Weights of a small GPT-style language model, trained from scratch on English Wikipedia: 102M tokens, 6250 steps.
Each number is 128 + 24 x the weight over its row's rms, rounded and kept within 0 to 255. Layers, rows and columns count from 0. Numbers have three digits each. The size before them is the row's rms in percent of the matrix's.

# down: layer 8 MLP down (transposed), 384x96, rms 0.215, rows 362-383, columns 0-95
# up: layer 8 MLP up, 384x96, rms 0.26, rows 363-383, columns 0-95
down362 105:090103137130121096144131138158111072124119128169075100088093115158121094172117179114122183118167138135122145123097119105093141126101135134093116133081088096149119114119135147112133110108140086123141167120109171138151141167080136118147137135122119129104102115139110126103121098125134133116
up363 095:131162135137099129148140112117130098085088126105139117088154149151120105117128121147097140133124154162145125080168176099118145178148105125171155093121108124140167109091123127102132133137148121142129118159138119132127117147161121101134086125156159100118112088095093084129085166095155141136
down363 092:124101134125108096117070144147104143138152108114139150133165066141139119122133150152149094132130103108103152134145132145114147160130159098153091129126157153134150132180157118135158101098127132165111109126150164110127105157125102166123117081117153080142117172116098143165093143098096114125
up364 103:168137135119138135107152167097128111126127159137160085128118106171164117123153112130132108119140141104097095149112149094128104128159121154149129130136183121126098148077135098141146127085180130194110141111156137112116093120125114136083127111110164147112136094100105089114149109155156116125
down364 097:130117111148063125089089091137142173140145123132106121125113123113089143103117132151082139181133146147113142115081115105112143153111129117130085073119110118119164120159127128108140124107182146093143135155178131127152133138099133119108147135139142113149175129138142120150129140088120071115
up365 097:168152114132151104136119148112167157116142169120120146088134109143113169131168120167105124117130104069129131128124145156110127096131165175148128185115098158104128149106151116137129114143123152096132094119124103174138092140160113134138179154169135146135102091096125113126127104119088147115
down365 100:126107135128124105119131108153106112094128161123121108157105081122099120066108147133135160143100156109149166071142104117168124138095187159118138124128155085128141118137120152121100162125111169109123098089078128116106120158115126127145107133104138119129117146120160173140118179120119126160
up366 099:121150132136093119130136138168131166158125145153133107121141145135141126153144076134139135084125131096109191145160100116106087147185089111111120116116109109169162115105138128105109109128157158095094137151132106088161154155116148142138132129097154158147122092146169156140118154169126118110
down366 095:154119145109113116111143162164145144081082122145120142148108143153104124134108091124119130145134103139126100140133094142102149125070170167139103126173175085125084113121126113129104153112118127152119141086148129154075113161102156081149134116100115108119173130134137094107105117128100118113
up367 093:138129124140152128151105112175172114126148111131143069085135102142114097154080062117142151138142139087103111136166115096120145143106118103126119089093129153115124170167156103112087122125089139139114111147086159123114117093159171127104119125120142144106150133106119157127141110127122106113
down367 100:163100143125151120130156096141110158114117104129123169137127135137138118072112109146131105148122146096132130098135101156146111054128158136084073144088133116143115089150151131135142127147092169142112143152135123096151157161126130129103124141090133087095174126134152112114164141114120173128
up368 109:126116150119121130113114161091190117124122113161161173130111114100061138153120143133142137125129125109136091151100126165100118105116100127130139121149116147148112132111171118128109114110155139148124104179126189139088161080115145120183167123102125135138087131148108113129097111111136142149
down368 105:089137165160115126142143100105128100150132091093096124119104121132126102126103117102107156145144110122150112124116110091166094125131135152082179092118136130159144159125160138155181159121098125097093116121132138105182122146116133120109071109175122119124140156144131160119085142140113105102
up369 103:134163074146131127113125143130155142094105130114150084131139100134128146088086173149124101154130121110171134107185082140134151134115110148128123113151123104122141133088085127142131112193155137156167112147081154119134146102129128117127153125113163099145138164141155162091136157140141122119
down369 099:110129149079149130138116156169101103161135129109100126094128105103164135123195096125132113111128123112130095133103161138156182136143108098116109118156176083159107111146112146135126144144162123120112146129135147113155135147153151135139110169149077090109136124125149140149187112134127158154
up370 104:115137122112099137146155109121162091141099159112082128139111125124098117107148184146148121151143152148129110142139152072112127166132092120125135125088139119166143177080105114099113147105118167128107131124132118137111130105136144126073135118138117122162098184110130199146113131147135106144
down370 100:127137131120114115125131120122136159134125127109171113150135131146130147096130061111120096148115144161111118147101132130120174122104106087131141159151142152113153150142109100147089145131120102150146184100138148150118164133103154153141113130122182158145132074078114116127128126140209111114
up371 108:129122104081168136116107149099134125089117101109130151162146146147117145144114131143081119190127131150084086136108161139085168133130127091097124111107123133134144126140152093107103107088124140125134117127133093131126145148127112177140154120178094104073114124166140088128152152109119144138
down371 111:148143168108188129086156120143120163075121111097148172144121122166109133098118151118133109109096170138131097145155145137090124135168146129115152131118099116129102122135101099137115175137154137111131130087116109139102114119115103112117134130137171103127130147089087155105190152164138125135
up372 096:192143145146109175131135113138129147110108134116158131141126103173138132126144124150130145137148129080154147077128110136092118124082121149146095081120124157123150125140134123104109086099140075141157146148141099123128132110100123162140115143036134157114124125100118120106129106121109159123
down372 091:092095112150164177109139150166103191157149128161109112083149128113140141124103149104141121163145100120138110154140106157164145117123122104086121114122159072137155136128109139120169134164130167136139139115114098133117139115122099140175135119131110112096108157150154142154098164147121133094
up373 100:147104095150141133136093152125150142106092133110122148124131123110125156160162137120136124120162174119150132097130111171071129189097108148162156117122130123116139146153081122145141122133119133141148107138099137134106120100120144142129139110103081101149155131080131077126142152183133076093
down373 094:157178167125133129118131120130167158145092097145123106174132124146130098082107114150104167106099144126126144104136136095141127067147119148127104108134108117120134103094111077094133126106142114106105103142142182120116139090117121120194175134144103147157125152129153128141154128106133149146
up374 093:147110135155101154122116151079153139099123078123167099077165121117097159088116095085168097118133083154104136122152131133172175129111090183128145105110139114141098113117091113138126115155136137125145126132125157125129141105092124117159117163131108137151113108147151161121139097114134137141
down374 092:149105130177119060133149135063122108115129146152104136150120133086126093097149127180150134152146146097128142125102097129134123096146156095096130144154127141088116149142140165118113143126126149140122152156122095139087129138131140101124141112124136139121112153140076122091064147130156090124
up375 099:157152086128149115100164148107111128157130136135105143144101145146093127148123173104134163151132138139133150133154110160086102119119094158113166150176146164094132158153112099147119097125137118130141158102131125063147077144136133122118132161145120164109073126141141121094112100104151148106
down375 095:148141129096098138153144121126123167106128098118118128159161140106093123136068144122141118097113095148153065127104100169175134132103137120104158112196145120091116133153102137119148136070141139129124108143128095079139153112145134113118145154127134146121132132158095130138126154117082140158
up376 101:112134113113139118111124125128100136126126117109145158111120168081139157106101124108080112117182181111120167106152131115102144155138105094139111129133096141134109154111080113131085158135125125107102160141158108147128147127124131152173159158110134085166158106139116128115127167146186087116
down376 099:171091132120098099108116110171152117120095092156148129147159106153132138113158111176155117147107100107114152133119105134130140156152168154130120098116141130130164152075155100127143072113142079108099074125115123131107125113125120131138075074103134135119116125083136135133109126128119133101
up377 110:101109128114093167100177107107125075107126140116142087119153110151100119140143165138120085135152126139110093137116105112091112143142144095095130168135114135165152143085107143129104132159173159122126141128159109165101132092119095114118168113057131117113115125136166147122124114145112136137
down377 108:141114151125128117139152132172095113124107143120101166118133131155126131090129161147143061074102130132140139160145174117137109107127137155137124158142092133168138171161091121097125157136127127150099123096151163144120138136125112146086103120173102108104066104128111114117149130093105118101
up378 097:148088117134113128165148147111135104150106103135107176084130153100149149120089121118121115098129087116100122142106148090082099120141130113159138089162112127099112141087149141191136116160099139128147147123113156094155107166121142158136160159100136121102154112122141119131182107111141156115
down378 101:156109140179117164188168129141102132117156103110126132150126104117134111134158144145055112100160121101143093147108125131114093135121148126119180141152122122145117114140166166107126127083157103123117134161126144140129143096152133157120097116083094113134117163146130107134099129170118095158
up379 104:154109136106152119117088118099144095164126121117137110158128144149126118141127108158137187124125115127117133137144113102126125090164126138128111115145110151167106105105143104130115121157168123134117079103131090140097154063125104168145112157167122118157103156153196136161146097164110137105
down379 099:156110186131114116128157114085122130112101119146134148112098127139124108163091137134124133110139152113167134114100132067193126129113105130170128106135145137127139154140120157131073141098126183121157121141092088137142130133119139123130140132121144128141126174135137071129090158128185109153
up380 101:137103109116092106133166101120123076115088155134125142143151128128146130152139145116100123094080069127138144120142109138162097146096133086165129178106101110134103139118100091131101124143137135139129145103122148068164100124161138111100122129171110108120098087114142162121116124141147130086
down380 108:121127096093103122140099137099164127155154125112111135119134156097148109107168135106118170100116140100151145159133104133094123142097135098110152144167126099093104129139101174136138113142145157139103077144133071117138149122131134134105127142136098162141120105122139138088165147165180126187
up381 098:106130107131132152115130102140093137123098154093178123151111108090090084165131113109112125094139160104108101141132199117142156147096113158125121112124131115131086104116138082111117160097106131103130124134129115095148119104095139124127120132110113148102132086098103086141090081171115118126
down381 101:088111113117083172143150138101123131162124122117199138098139169130155090089120118089146102115098143111133118099113106158146089109128152136091112077146169083102150104137105140113111130154126095124122143104116154141137156146180121128137152132156133107128167131138147139104113119156114119125
up382 107:139114119152114119093172156142119113140111120136159085129134147087124107138102110164163138127180148117154116107142091082098103099145101095162164121143120113142110132139156100102147135144136166159139145109104119149125091131080137146118131053074096139136096124140113131108131133115115135145
down382 091:150119122118139102151136121155095103130129151116078126150146145164132124154155100151085098128083095117143109091090139116154110116111129131064107081139101141134127126136125152130117140100139110146133131128103158136152175123136124104125128168210143137115119104157115171120112149111164129162
up383 102:109142108140115075139143152111146100160119115131150126174126152137105152132139103137162120091155091125106136130133097147163086165111142144134165129147151138191100119125176101112125140101092130141145106121138191154129138130145158170115141108126113134157086115148138164140126120104179135133
down383 108:107169122149133138125092142111108138119121120128130127084131139167142131118141088119143157095063170126172096128149134136131163137136131141119136088129166113124131131167090140138107172142107133120129118131127068093083129156124150106106119130178133090119170122129127165098135187142119141122